Part of a small language model's weights.
Size: 13 layers, width 256, 8 heads of 32 (1 for keys and values), vocabulary 3030, 11.2M parameters.
Architecture: RMSNorm before each block, learned positions, tied embeddings, normalized queries and keys.
Training: a variant of SOAP for these matrices, 688M tokens.
Each number is 128 + 24 x the weight over the matrix's rms, rounded and kept within 0 to 255. Layers, rows and columns count from 0.

# layer 3 MLP down, 256x832, rms 0.0842, rows 109-213, columns 256-319
[[100 128 131 119 147 117 147 155 110 147 144 122 149 114 128 165 129 137 100 161 127 107 111 151 114 154 151 129 150 145 159 128  97 129 147 133 166 109 156 140  94 129  96 131 100 126 127 159  96 117 107 131 122 134 161 116 127 148 144 137 118 155 139 126]
 [121 139 108 153 129 115 118 124 140  62 102  95 131  77  83 189 104 115  79 117  88 132 132  78 106 130 126 110 109 121 132 111 129 102  66 127 146 128 153 150 111 131 180 169 147 136  95 140 149 141 122 141 200 175 129 136 104 132 124 171 128 106 132 151]
 [118 104 145  88 153 118 106 117 158 141 179  93 136 146 135 120 132 104 176 119  98 175 144 118  96  78 150 131  93 163 126 146 112 114 133 113 155 114 147 150 150  98 132  90 110 118 133 136 118 114 150 130 151 123 117 160 124 169 124 143  90 125 104 129]
 [120  86 117 132 112 114 130 170 136 106 106 148 155 137 124 118  84 124 114 105 160 138 152 129  93 141 130 113 136 142 131 141 115 113 139 135 190 165 113 123 147 135 169 158 115 142 145 121 115 127 147 118  98 159 154 131  91 112 105 114 140 130 121 126]
 [105 165 149 116 176 134 129 152 145 108 167 123 148 105 115 128 103 147 128 130 107 129 120 134 159 126 125 127 106 136 135 102 177 144 197 127 134 142 115 177 131 135 158 131 124 126 155 148 169 145 131 118 117 118 127 136 148  83 131 103 119 177 130 167]
 [152 156 118 103 124 139 122 131 150 128 128 123  84 104 128 156 118 110 142 110  95 129 160 174 128 118 150  88  99 159 115 106 119 134 145 130 122 107 143 155 128  98 125 148 132 149 111 124 120 101 140 167  55 116  81 134 152 130 130 136 116 133  99 163]
 [117 109 111  90 142 115 139 141 159 155 150 153 126 126 106  99 162 122 125 137  95 146 103 163 105 124 124 134 144 122 127 103  93 164 145 118  82  94 150 124 119 116 167 160 128 134 145 131 138 164  96 117 146 149 111 157 119 113 126 138 154 143 137 160]
 [125 127 131 145 143 115 152 127 111 186 163 128 133 155 130 163 127 111 120 135  77  70  96 104 126 140 155 153 117 126 156 150 108 171 180 174 136 143 120  96  82 120 170 125 129 108 155 121 115 105  99 103 157 143 112 119  87 144 155 126  92 165 157 152]
 [ 87 108 109 152 116 144 113 135 150 118 106 136 101 137 127 143  89 164 154 133 126 125 103 135 170 117 107 141 102 153 104 104 131  89 152 139  98 156  83 133 112 140 102 118 104 110 147  90 148  95 159 145 122 115 107 104 139 139 127 132 124 109 109 109]
 [148 103 123 145 127 103 133 119 116  81 158 125 125 115 147  58 106 160 140  97 104 147  95 170  95 136 142 116 110 153 121 115 148 107 157 155 162 112 171 148 110 125 128 147 149 119 158 162 162 139 151 127  87 108 109 158 114 120 153 167 102 133 126 104]
 [103 101 133 118 126 152 110 141 165 121  98 147 112 135 146  82 150 136 151 173 162 126 155 138 141 132 130 140 153  77 166 142 138 124 116 118 121 155 128 160 120 109 160 156 120 115  94 102 168 130 108 145 152  74 103 132 134 121 107 129 160 134 150 129]
 [139 109 142  73 134 127 141 116 148 159 124 145 168 138 116 105 141 104 142 115 140 133 136 176 139 101 133 107 163 169 130 153  99 141 158 171 126 134 101 160 139  88 140 131 108 181 126 156 154 154 146 127 174 142 135 102 119 118 153 178 120 108 129 136]
 [137 135 148 119 145 126 134 114 116 131 102 108 136 144 133 102 123 101 147 153 138 135 138 108 108 100 133 129 113 153 135  99 131 159 131 136 125 104 149 151 139 170 135 136  96 130 162 129  83 148 100 135 127 140  96 102 102 125 121 109 148 112 119 163]
 [157 111 147 166 109 100 128 133 177  95  68 120 155 153 164 142 104 123 121 114 141  87 137 117 110 126 161 155 135 114 107  63 135 121 132 144 141 102 132 149 112 143 162 139 122 120  84  87 134 133 165 134 101  94  66 147 116  95 116 137  84 119 120 146]
 [141 159 117 106 150 143 126 107 130 119 106 116 131 133 137 113 116 146 137 104 168 104 126 162 127 115 121 134 109 155 141 152 176 144 127 130 138 125 168 117 160 103  93 125 102 119 141 169 156 107  76 158 126  97 145 113 143 136 115 150 123  99  99 135]
 [117 180  97 160 113  72  99 156 131  92 172  96  98 117 148 130 116 144 188 102 153 134  88  73 156  99 160 141 119 104 157 147 109 140 121 115  81 146  60 106  73 125 139 143 162 146 127 113 121 152 161 141 175 128 133 177 123 112 143 109 141 119 146  99]
 [122 101 121 130 158 131 127 134 169 124 126 159 118 147 139 126 123 133 139 134 157 133 114 125 166 110 166 133  71 124 137 134 123 127 126 104  97 129 135 116 182 132 134 158 135 116 141 113 103 143 114  81 134  96  98 117 151 126 121 140 105  97 191 125]
 [107 139 148 161 106 127 109 133 140 120 127 109 152 111 113 108  96 128 142 116 142 155 114 131 138 119  89  96 159 102 131 117 114 111 149 117  99 100 125 110 125  79 134 117 129 103 112 117 140 133 147 136  95 110 155 110 133 106 104 191 131 150 129 139]
 [103 123 145 125 135 111 129 118 121 141 141 161 134 135  94 142 126 105 129 123 136 130 121 116  96  87 181 186 171 139 144 166 126 116 109 152 188  92 112 120 153 125 149 130 184 148 107 141  87 131 194  93 107 155 105 128 104  81 130  58 113 124 107 134]
 [120 150 104  91 152 103 165  99 156 130  98 138 148 126 133 136 164 100  99 142 128 151 125 148 119 126 103 111 146 109 128 114 174 105 146 136 112 115 162 102 101 111 125 117 113 107 144 128 127 128 107  96 162 132 124 127  90  84 124 130 128 112 102 133]
 [144 143 121 137 144  97 131 118 103 114 161 160 168 125 131 133 154  78 112 135 115  97 150 161 101 128 174 161 107 131 127 127 123 138 119 116 102 110 148  91 142  99 151 146 140 136  64 136 140 115 134 154 143 125  96 123 114 125 117 149 169 119 122 132]
 [111 111 143 183 129 160 112 160 141 146 103 129 111 119 108 172 121 107 125 169 158 136 141 122 101 109 125 148 117 174 130  95 120 125 118 166 160 145 178  84 124 153  87 135 137 133 111 170 117 110 144 116  56 125 158 136 141 145 128 105  80 106 147 107]
 [125 167  88 136 122 113 121 129 118 122  94 105 169 115 149 110 108 138 196 118  97 141 181 153 103 121 132 145 126  99 118 134 153 130 163 124 110 121 145 111 142  95 124  92 144 124 141 102 110 106 127 131 115 144 130 100 144 148 118  95 179 110 118 124]
 [116  80 113 134 117 150 138 109  82 136 133 150 152 128 145 107 157 123 149 134  82 144 104 158 125 141 137 110 120 134 156 115 121 153 104 127 146 120 123 117 112 130 118 134 174 122  98 135 120 119 154 124 142  86 161 111 118 115 114  99 147 149 163 143]
 [130 109 107 131 132 148 164 130 101  95 100 128 124 110  93 131 157 128 123 143 123 136 151 139  95 132 130 127 135 109 103 124 152 126 157 127 153 107 103 141 132 118 145 111 125  91 105 176 118 154 162 136 126 139 104 142 115 175 187 152 134 155 169 119]
 [143 137 124 127 107 155 143 138 105 117 152 146 102 152 130 193 141 143 111 127 106  88 112 117 137 149 123 121 158 123 151 165 116 131 109 128 154 156 107 146 149 108 118 114 131 160  81 125 111 108 140 134 100 136 174 133  82 111 130 140 155 132  98 100]
 [151 133 152 137 111 152 168 144 144 140 139 144 111 147 110 119 137 125 151 192 145 129 119  93 153 120 140  82 100 116 105 112 151 121 155 119 125 147 148 105 143 125  91 113  86 121 155 138 176 147  86 150 111 134 130 130 102 120 110 136 134 110 162 128]
 [139 123  95 127 138 130 171 155 112 103  99 141 162 116 121  91 141 131 159  65 141 152 148 169 149 119  98  80  98 118 154 125 115  74 126 122 164 152 127 132  91 146  95 110 107 130 154 148 114 129 119 154 104 119 151 127 153 128 145 109 153 165 119 137]
 [150 144 128 190 145 114 130 146 107 100 116 115 156  89 116 165 135  89  96  80 108 115 130 157 145 119 146 122  98 134 147 135  93 115 153 122 141 151 120 147 136 126 147 151 120 129 124 131 143 131 125 158 111 150 125 138 119 126 112 132 124 120 116 106]
 [145 165 126 108 134  99 124 148 106 124 114 143 134 124 103 105 123  85 133  81 136 118 145 151 133 120 126 125 122 122 116  85 129 108 104 110  91 150 179 110 150 204 120  83 102 151 122 128 101 104 144 161 159  76 162  77 118  83 140 165 138 108 143 133]
 [108 184 143  94  80  65 132 134 138 120 170 116 146 150 128 127 122  82 173 133 112 163 158 138 121  92 129 132 177 153 124 106 114 129 169 101 137 125 118 113 127 119 155  81 135  90 111 105 109 124 131 157 113  88 113 133 145 126 148  75  94  67 133  93]
 [129 115 164 122  56  94 130 188 144 104 163 148 137 113  93 160 144 120 138 145 112 123 149 141  74  94 166 124  96 144 100 116 173 109 142 181 153 182 173 134 125 105  97 106 126 110 106 133 152 131 146 161 128 137 139 111 112 120 120  98 151 116 175 136]
 [ 95 134 140 142 148 142 174 143 170 129 100 136 122 125 111 115 134 110 133 130 129 141 136 168 164 117 116 113 152 136 107 101 134 136 164 112 124 118 130 153 116 134 140  97 114 169 125  93  95 132 139 152 127 111 132 130 162  57 110 111  99 118  77 116]
 [112  90 136 115 120 150 164 107  88 113 105 119 101 104 119  91  86 136 128 104 142 164 116 124 157  75 150 120 134 132 117  82 167 111  80 147 106 101 171 140  72  62 119 162 122 129 152 126 110 113 107 153 176 103 161 198 145 172 148 139 150 138  86 153]
 [128 125 120 137 108 120 130 148 113 142  95 132 102 136 121 106 114 131 156 149 130 179 140 114 144 122 121 113 141 138 119 123 101  81 150 107 134 159 113  77 121 154 124  95 108  95 163 130 113 179  88 128  99 145 118 137 151 112 138 150 144 118  92 110]
 [120  92 157 129 104 119 107 128 134 134 107 100 104 115 135 157 122  88 132 187 106 143 112  98  98 177 141 145 176 184  87  73  99 116 120  91 135 129  84 147 136 121 104 143 146 146 111 123 191  88 110 161 136 127 130  87 126 117 132 156 100 138 109  71]
 [156 108 113 116 136 128 134 149 132 104 106 160 145 130 136 143  65 152 151 140 111 161 121  89 124 153 118 143 135 156 134 121 125 194 130 125 145 124 109 139 140 130 126 112 138 109 150 104 135 139 136 130 146 106 106 112  49  88 136 119 115 141  93 114]
 [101 139  68 149 148 103 119 131 151 147 104  74 112  98 122 139 128 137 131 132 131 119  97 143 131 109  82 130 105  86  92 130 103  94 176 142 117 130 131 165 112 105 140 148 118 105 119 152 144 108 125 115 140 112  98 132 149 114 111 119 129 179 138 157]
 [135  95 145 118 145 135 130 159 128 126 112  91 120 110 122 112 100 132 123 109 127 120  94 115 132 144 166 124 114 145  77  90  69 173 116 124 109 182 104 122 116 129 138 164 103 133 179 120 122  85 109 170  79 157 113 142 116 117 105 138 129 126 109 144]
 [ 92 115 121  99 117 158 114 139 128 120 125 103 136 130 142 109 122 131  69 147 132 113 104 141 156 126 138 124 129 125 130 141 143 145 111 159 131 139  93 174 140 120 122 155 105 145 155 116 163 138 151 114 170 164 115 118  81 137  94 104 115 105  86 120]
 [174 127 140 102 136 106 119  94 124 104 128  65 118 152 167 127 148 127 118  98 156 122 128 117 154  98 134 170  93 137 118 145 119 129 122 132 141 100  76 158 141 127 125 106 114 118 111 149 116 112 157 119 152 130 150 148 121 156 134 145 129 154 160 181]
 [105 112 154  94 101 140 119 107 163 136 153 108 120 143 135 122 127 135 170 144 146 156 142 139 123 145 165 128 156 105 121 154  70 157 181 171 124 127  70 127 136 149 133 158 136 143 116  91 110 129  99 100 106 152 105 171 126 132 123 102 136 101 137  92]
 [149 146 163 146 144 143 122 119 120 178  92 125 139 129 116 117 157 134 132 109 124 125 129 102 152 143 104 162  75 123 130 124 131 156 141  90 107 126 148 154 169 151 118 115 131 148 111 119 133 129 134  79 119 138 104 141 150 119 147 131 170 109 172 131]
 [130 170 147 148 130  93 138 123 105 113 100 130 107 141 144 136  84 129 125 116 135 184 137 125  71 164 137 105 138 118 120 145  94 155 151 110 121  91 147 134 116 148  89 147 120 109 134 123 103 124 111 133 143 170 106 108 115 156 136  66 149 114 136 124]
 [ 92 118 119 124 112  96 149  91 144 129 134 101 151 122 112 135 119  79 171 109 107  98 137  99 102 111 108 126  92 137  71 186 132 123 124 148 149  92 119  81  80 101 172 115 125 122 120  93 132 133 136  94 123 133 109  87 145 143 104 137 125 111 148 101]
 [133 153 126  89 149 140 140 122 122 144 169 128 148 137  83 148 136 113 142 168 123 113 107 145 125 117 138  97 185 135 137 134 149 135 111 125 141 111 159 106  97 121 144 150 143 175 128  78 156 116 137 140 101 159 178 122 140 156 123 124 143 126 103 130]
 [117 119 153 209 105   0 161 120 130 143 156 129  94  81 157 142 124 103 132 124  70 101 124 194 255 143 138 131 150  97  64 100 155  80 143 133 102 234 163 131 179 157 137 197 122  80 128  61 101 163 195 144 119 188  68  97 102 161 104 144 167  58 139 122]
 [149 165  70  75  90 108 144 100 130 112 122 118 152  99 139 165 110 111 165 137 112 133 145 142 122  84 131 115 131 128 150 141 124 126 104 141 147 125 163 119 145 133 118 161 110 122  95 131 143 135 158 129 154 119  80 140 121 102  95 125 123 106 100 117]
 [119 133  97 116  96 102 110 128 134 104 128 131 101 135 140 121 125 151 124 140 135  72 141  97 137 127 137  80  90 130 129 143 158 178  98 119 127 153 165 155 141 188 120 127 146 134 113  83 138 143 144 141 150 115 128 102 135 115 128 114 122 108 132  92]
 [ 84 191 132 135  49 127 177  88  96 122 153 169 102 184  75 106  86  62 139 111 134 174 130 127 148 113 128 110 169 130 234 112 165 139 132  30 121  82 149 137  95 134 117  76 130 166 133 180 166 113  91 124 123 127 183 113  93 119 189 126 125  82 118 179]
 [128 100 140 115 150 130 116  78 123  95 125 110 136 185 112 132 114 120 142 133 165 112 126 180 114  98 133 130 101 116 127 130 135 143 139 125  82 145 131  89 155 139 132 129 124 127  88 131 134 142 122 147 131 149 120 115 150 111 155  99  84 123 134 149]
 [115 137 139 199 167 166 139 138 123  75 139 107 111 116 161 163 126 143 140 158 116 159 153 133 142 170 105 154 137 163 111  79 134 116 116 156 163 147 128 115 151 142 112 107 104 131 230 116 132 133 121  97 146 137 170 134 135 102 108 102 101 124 125 135]
 [131 153 157 130 139 134 134 143 170 113 136 140 131 117 132 145  99 148 118 130 110 108 150 149 130 129 117 108 122  90  88 130 160 135 171 112 156 125 126 142  81  95 157 127 121 135 131  67 134 158 113 135 120 118 141 131  99 108 107 180 119 107  93 118]
 [161 157 108 101 161 147 121 132 137 106 141  98 119  80 127 131 129 105 157 143 159 140 116 124 118 156 152 137 170 156 152 110 122 155 116 151 161 152 154 135 116 152 124 115 144 138 162 108 152  96 133 141 165 150 149 122 126 145 119 104 164 106 130 145]
 [101 139  92 115 125 108 158 136 114 131 181 131 104 107  55 137 120 143 143 149 104 140  92 143 111 118 138 127 138 125 144 158 172 144 163 162 116 151 140 136 116 159 115 123 134 153 139 139 131 132 172 121 138 157 112  86 140 136 151 117 135 142 179 134]
 [109 156 141 147 125 129 125 144 125 134 116 134 160 147 173 102  89 124 116 109 135  98 138 123 127 123 135 152 151 148 142 151 135 156  98 113  99 125 151  83 130 112 173 124 127 161 124 144 133 131 130 152 150 159 112 116 170 147 142 123 123 155 133 124]
 [127 135 126 161 141 157 125 184 140  95 110 107 146 142 121 162 104 138 118 160 154 141 132 107 137 129 118 120 108 160  98 170 129 136 157 132 133 128 116 139 125 106 113 140 106 115 124 162 116 144 126 120 180 148 134 124 136 133 125 122 106 126 123 120]
 [ 98  88  88 107 112  94 118 161 106 132 124 115 133 112 102 117 105  85 101 132 116 116 167 145 149 110 144 129 109 142 108  92 145 119 170 121 116  89 118 138 173 143  94 104 129 123 162 113 121 136 141 129 173 163 135 148 106 107 126 130 150  58 133 176]
 [133 178 129 109 144 114  93  93 133  98 146  96 174  95 116  78 153 128 144 182 127 113 157 145 135 139  75  77 105 137 108 140 132 149 110 111 195 134 151  80 133 125 163 118 123 145 163 129 124 114 136 125 141  98 106 150 150 169 129 119 148 111 119 143]
 [ 73 171 100 127 104 137 149 134 112 133 124 112 120 109 177  92 151 103 163 185 115 112 146 148  90 172 134 103 146 118 133 145 120 153 109 125 127 106 153 125 102 172 112 144 130 131 154 120 128 143 145 114 131 125 135 165 119 110 146 143 122 113 104 127]
 [112 121 121 134 115 123 162 113 102 103  66 119 138 128 119 119 115 144 146 156 163 157 123 166 182 145 123 118 155 114 132 107 157 177 135 160 135 171 149 131 125 105 169 155 167 134 136  85 109  95 129 127 123 147 109 152 137 144  97 106  86 137 149 107]
 [119 114  96 116 103 122 115 170 103 106 114 122 124 134 154 101 128 146 150 118 140 135  78 145 135 138 104 142 125  98 150 142 118 133  99 135 171  99 121 152 115 128 140 163 105 137 112 100 105 151 119 100 100 125 122 137 140 136 161 142 136 185 138 109]
 [158 157 153 147 140 166 145 106  84 157 119 151 120 150 157 152 121 130 158 130 151 102 104 173 137 165 123 129 103 143 124 124 116  98 134 114 154 108 165 124 140 147 106 131 118 134 148 117 149 184  92 126 102 156  89 123 141 123 106 125 148 132 127 121]
 [103 119 105 138 152 106 118 151 109 155 128 116 160 116 126 135 103 128 121 169 191 136 109 126 144 120 152 127 105  72  69  73 116 145 156 120 150 127 117 152 151  99 150 139 114  64 133 113 101 148 124 141 127 157 158 110 138  97 138 116 140 129 142  72]
 [151  98 111 150 128 116 134 114 163  82 155 168  88 112 148  97 152 148 133  79  69 129 118 138 107  95 110 165 148 177  89 122 143 100 120  95 126 166 160 119 146 148 134 122 109 144 161  98 101  99 165 122 127 113  95 124 111 135 104 121 143 122 107 145]
 [126 121 136 100 140  92 127 137 125 120 100 138 113 118 128 131 159 140 127 138 152 161 121 160  91 105 121 124  91  97 131 130  97 106 128 116 132  75 185 109 104 173  95 121 153 134 108  94  80 118  95 120 110 113 148 116 146 149 122 174 125 138 114 135]
 [128 127 124 127 140 127 142 158 136 114 124 109 148 110  97 124 115 121 104 133 128 174 130  93 122 107 131  92 160 172 125 153 144 121 132 108  92 147 135 105 134 145 157 152 125 120 133 126 166 120 164 123 150 165 154 178 160  99 132 116 132 122 125 103]
 [ 92 160 112 106 147 122 120 152 164 141 157 112  89 126 117 127 161 117 163 110  80 110 105 115  76 121 114 143 145 139 129 133 119 136 166 103 129 199  90 115 100 112 141  96 126 146 114 147 130  88 154 117 128 108 165  83 167 142 130  99 135 101 129 107]
 [110 180 148 140 109  87 105 134 119 120 121 136 166 129 124 102 159  71 124 108 165 159 144 145 140 122 124 114 134 116 119 113 108 155 144 142 144 130 178  99 134 141 131 145 102 143 122 135 165  90 146 139  89  71 138  94  87 119 140 132 129 149 152 112]
 [139 133  90 136 102 157 111 144 142 108 116 128  81 143 135 125 113 143 126 118 132 130 126 111 110 140 119 111 146 122 125 155 117 139 131 133 115 114 125 154 139 162 106 114 173 113  88 139 172 148 131 135 162 115 137 115 132 107 115 150 144 160 104 113]
 [ 96 108 156 134 153  94 115 137 145  93 141 122 162 132 125 119 111 132 139 106 143 127 123 119 158 116 100 145 135 141 120  90  83  89 120 160  87 136  70 148 133 129  86 100 147 119 163 107 164 138 118 121 131 155 133 157 149  98 119 142 125 120 112 103]
 [128 183 125 166 117  84 146 118 136 171 109 122 128 124 150 155 139 122 115 139 144 179 121 120 126 111 119 133 111 119  97 142  95 193 120 115 118 140 129 144 120 151 130 181  98 106 146 163  94 132  58 111  82 152 138 173 116 168 146 152 157 100 167 129]
 [ 99 131 159 128 115 132 145 161 114  60 117 130 118 125 126 107 135 159 186 135 126 140 128 175  98 159 137 126 133 158 156 111 127 156 145 148 106 113 113 177 151 174 110 121 134 158 143 109 125 126 149 107 125 147 124  87 109 140 105 181 159 175 124 161]
 [141 135 119 107 123 104 150 126 101 174 132 136 129 111 116  98 102 133 158 135  99 129 141 151  62 148 166 117 137 121 165 148  96 103 146 101 120 127 147 125 157 123 128 140 132 106 150 130 137 142 155 125 137 118 132 156 126 151 139 134 120 116  90 132]
 [132 154 125 102 123 113 128 131 134 129 138 107 162  99 146 156  88 155 144 126 150 108 123 138 113 115 138 110 154 156 122 124 109 116 132 142 139 146  99 102 127 108 150 147 163 124 112 104 122 115  71 124 172 130 123 138 151 134 127 144 179 119 132 158]
 [142 136  85 112 126 134 136 123 125 116 122 117 123 138 149 141 127 116 130 189 112  94 153 118 155  84 154 149 160 171 132 111 198 156 132 149 154 163 123 121 119 144 118  78 130 146 105 141 128 111 123 127 147 101 109 110 111 130 150 121 105 141 148 149]
 [153 147 139 129 124  93 150 180 133 182 121 118 137  89 141 154 108 113 114 162 106 155 132 129 156 108 147 128 129  92  81 118 106 163 151 132 132 154 103 144 139 153 180 152 122 122  91  76 130  70 134 131 110 144 146 139 154  89 154 142 154 136 176 151]
 [157 137 102 134 134  85 138 128  94 131 117 117  50 143 146 102  76 117 122 114 172 124 115 122 143 133 138 106 155 103 133 105  83 125 132 121 147 138 153 158  80 122 114 119 179 127 151 133 124 177 127 133 130 105 118  92 131 146 112 158 136 129 150 130]
 [115 129 145 120 151 100 154  90 140 165 110 130 152 111 117 164 152 109 104  83 134 123 157 122 108 143  97 119 141 152 121  97 148 136  75 125 150 143 167 143 137 154 122 117 117 130 121 118  85 109 145 117 135 123 113  94 130 149 137  94 108 152 150 130]
 [ 71 106 126  60 134  83 117 103  91 151 132  84 134 172  94 140 117  95 130 105 108 142  96 182 149 177 122 130 155 133 102  98 108 109 123 125 133 115 103 107  85 126 111  96 148 137 179  71 149 129 102  86 104 229  99 170  74  91 140 143  41 121 102  95]
 [103 110 121 159 182 125 129 180 101 121 112 138 132 132 157  97 114 154  97 154 141 126 109  91 157 151 114 106 108 107 104 150 149 144 122 170 135 106 100 143 129 135 127 138 129 130 125 107 127 112 100 141 147 133 135 160 105 165 164 153  96 105  84 121]
 [131 127 126 153 136 142 107  98 117 120  94 141 122 133 139 139  97 109 145 126 123 123  90 119 129 173 121 114 139 131 157 139 119  98 127 129 114 141 134 115 153 141 108  93 167 137 128 107 110 133 135 111 148 120 154 108 127 161 109 109 121  98 155 109]
 [121 137  98 127 102 150 130 132  99 112  74 148 145 142 118 164 129 161  94  74 144 116 121 134  69 117 132 106  97 138 149 135 162 131 117 130 106 141 163 145 148 114 150 171 167 142 114 126 147 130 146 137 115 110 148  87 163 179 135 162 138 154 146 132]
 [118 116 162 102 147 170  92 130 122 111 133 127 120 127 115 109 116 124 141 133 116 100 130 142  99 146 129 174 140 182 115 114 154 170  83 131 166 119 129 133 118 110  87 131 142 128 112  76 138 145 118 134 136 147 103  81  91 157 124 136 141 126 162  94]
 [125 104 105  99 118 122 151 153 109 106 125 108 120 132 156 119 137 103 138 125 133 151 111 118 142 144 118 133 100 150 169 105 126 144 127 144 107 138 152 121 153 130 115 131 153 109 131 109  98 177 100 140 111 152 123 110 106 102  85 165 148 116 139 157]
 [136  83 114 121 154 160 132 106 123 148 159 161  91 102 152 137 147 141 130 123 133 158 101 148 126 104 129 121 164 155 135 123  94 104 170  96 117  80  98 130  87 146 120 125 136 134 190 134 119 144 167 139  96 140 132 129 127 112 123 127 176 110 150 155]
 [118 155  90 147 150  92  97 131 138 151 100 161 115 113 144 123 165  94 119 116 128 132 149 142  91 167 128 158  78 118 136 142 124 139  91 141 122 146 131 118 154 108 110 150 151 110 118 140 129 164 126 125 154 139 137  60 148  97 143 144 132 126 119 138]
 [126 151  99 107 111 159 161 133 105 138 148 170 133 123 127 119 130 131 111 142 147 139 114  79 122 143 127 153 157 194 130 150 109 173 130  71 137 134  92 164 158 142 137  91 126 164  84 120 185 121 138 156 126 128 151 149  77 122 153 107 137  99 139 173]
 [149 159 126 153 151 107 148  96 110 128 151 143 107 156 169 118 145 151 135 103 118 116 135 139 129 107 109 135 103  80 148 140 134 110 127 113 137 113 145 117 176 111 144 132 169 119 138 121 146 155 123 121 148 104 133 172 118 116 127  88 118  92 156 131]
 [150 149 124 152  78 160  80 128 114 102 100 137 134 158 137 131 111 107 145 129 131 138 106 149 136 140 113 182  88 143 107 163 101 137 123 117 124 129 116 101 120 133  98 128 108 129 115 130 127 155 116 112 129 131 135 143 126 135 118 120 125  58 127  81]
 [111 135 128 114 130 132 140 108 115 154  86 117 163  87 141 114 169 158 116 163 107 133  97  72 125 134 137 145 126 155 135 112 167 123 130 128 100 149 109 165 136 134 122 121 129 127 148 145 118  72  77 155 163 124 128 102 151 165 119 111 139 144 117 112]
 [132 114 112 156 129 139 112 135 128 141 125 114 121 147 148  84 137 127 117 159 130 146 150 165 157 175 126 193 124 142 142 144 126 133 134 119  93 126 150 128  97 118 161 119 120 119 145 122  99 142 130 119 121 166 128 144 105 153 121 140  89 110 131 110]
 [130 163 148  96 131 105 149 118 180 100 113 133 107 137 127 146 120 116 133 128 124 131 139 122 134 108  98 118 147 131  83  89  72  94 107 136  92 130 152 158  94 100 111 133 128 155 114 151  96 137 147 117 136 128 166 135 134 143 120 148 114 137 173  65]
 [108 138 145  82 104  90 116 130 100 142 121 101 166 144 122 136 122 133 136 131 131  79  87 162 134 172 117 141 128 147 161 136 170 141 116 110  97 109 130 151 120 151 137 105 166 115  94 124 157 125 128 111 102 144 154 137 142  70 151 140 126 126  91 146]
 [127 108 112 141 158 113 110 103 131 106 116 163 162 152  95 135 139 118 137 139 104 157 150 165 127 118  89  88 112 132 112  79  74 130 155 134 149 147  90  90 148 149 144 143 136 147  98 134 131 139 128 135 147 155 125 161  89 127 109 147 119 149 111 178]
 [137 158 119 129  79 171 140 125 118 123  98 141 156 159 108 163 129 122 148 109 142 102 136 134 161 108 136  80 152 166 169 133 108  91 120 125 157 106 119  76 107 150 141 139 130 132 138 148 112 110 123  91 108 115 173 116  87 151 137 142 136 135 155 142]
 [152 108 161 138 100 165 149 110 138 183 135 157 121 103 184 141 137 139  99  98 117 133 124 151 147 125  83 155 122 118 100 121 173 100 126 170 149 109  98 100  90 102 134  93 161 143  59  96 105 139  98 111 101  85 144 145 168 124 155 103 126 162 101  48]
 [119 121 102 129 151 155 130 131 156 134  56 106 161 110 155 132 143 142 143 137 149 130 126 183  70 153 155 119  79 133 111 151  86 165 112 131 140 101  98 128 149 110 121 118 111 166 107 106 154 156  76 121 142 118 141 136 190 103 137 101 163 128 141 128]
 [107 124 179 112 123 159 118 129 121 109 144 114 124 149 106 124 118 124  98 152  86  89 125 104 125 108 132 141 127 135 139  90 119 147 127 119  96 162 133 160 134  98 141 120 137 132 106 131 136  90 134 121 110 136 109 146 116 143 129  95 103 112 138 122]
 [108 119  85 143 158 110  91 126 142 138 135 138 121 134 101 135 124 146 134 165 109 133 158 127 116 125 158  75 122 139 124 133 120 150 103  88 104 121 124 163 124 119  72 138  80 120 195 108 145 120 161 105 155 138 102 147 127 165 143 140 119 171 108 142]
 [151 157 125  83 113 137 122 178 165  88 114 111 115 130 112  79 122 121 142 118 153 145  94 142 129 124 118 134 126 157 117 160 127 118 119 126 139 140 119 147 114 101 100 155 135 152 138 141 106 143 130 113 154 111 144 159 120  94 117  50 108 119 144 117]
 [126  80 124 113 118 116 107 109 172  97 127 114 100 116 108  93 152 116 143 195 110 128 147 108 109 131 117 107 107 165 125 146  98 145 125 126 104 126 154  98 125 117 112 157 113 124 125 108 137 125 111 105 162 107  87 151 128 162 127 165 171 121 134 126]
 [126 118 147 126 139 143 153 124 119 137 120 187  79 120 117 172 128 177 102 139 148 160 140 105 148 157 123 129 137 122 123 103 175 148 127 118 134 123 157 128 122 144  81 160  82 144 166 150 155 139 103 134 108 141 139  96 130  84 152 154  99 126 118 122]
 [146 112 112 141 129 121 124 115 134 133 128 117 143 151 111 154 127 132  75 130 109 109 100 102 126 127 140 117 129  97 120 155 119  98  93 132 146 137 138 167 119 128 146 124 112 107 104 122 127 130 133 163 111 145 123 108 135 138 122 155 117 106 118 154]
 [129 140 117 150 139 140 145 102 112 165 112  65 168 135 142 144 127 109 175 108  94 153 120 122 128  80 150 112 133 142  91 108 184 125 149 121 181 126 127 121 144 139 141  74 123 111  99 108  70 185  90 123 132 147 116  92 137 129 145 141 153 131 126 127]]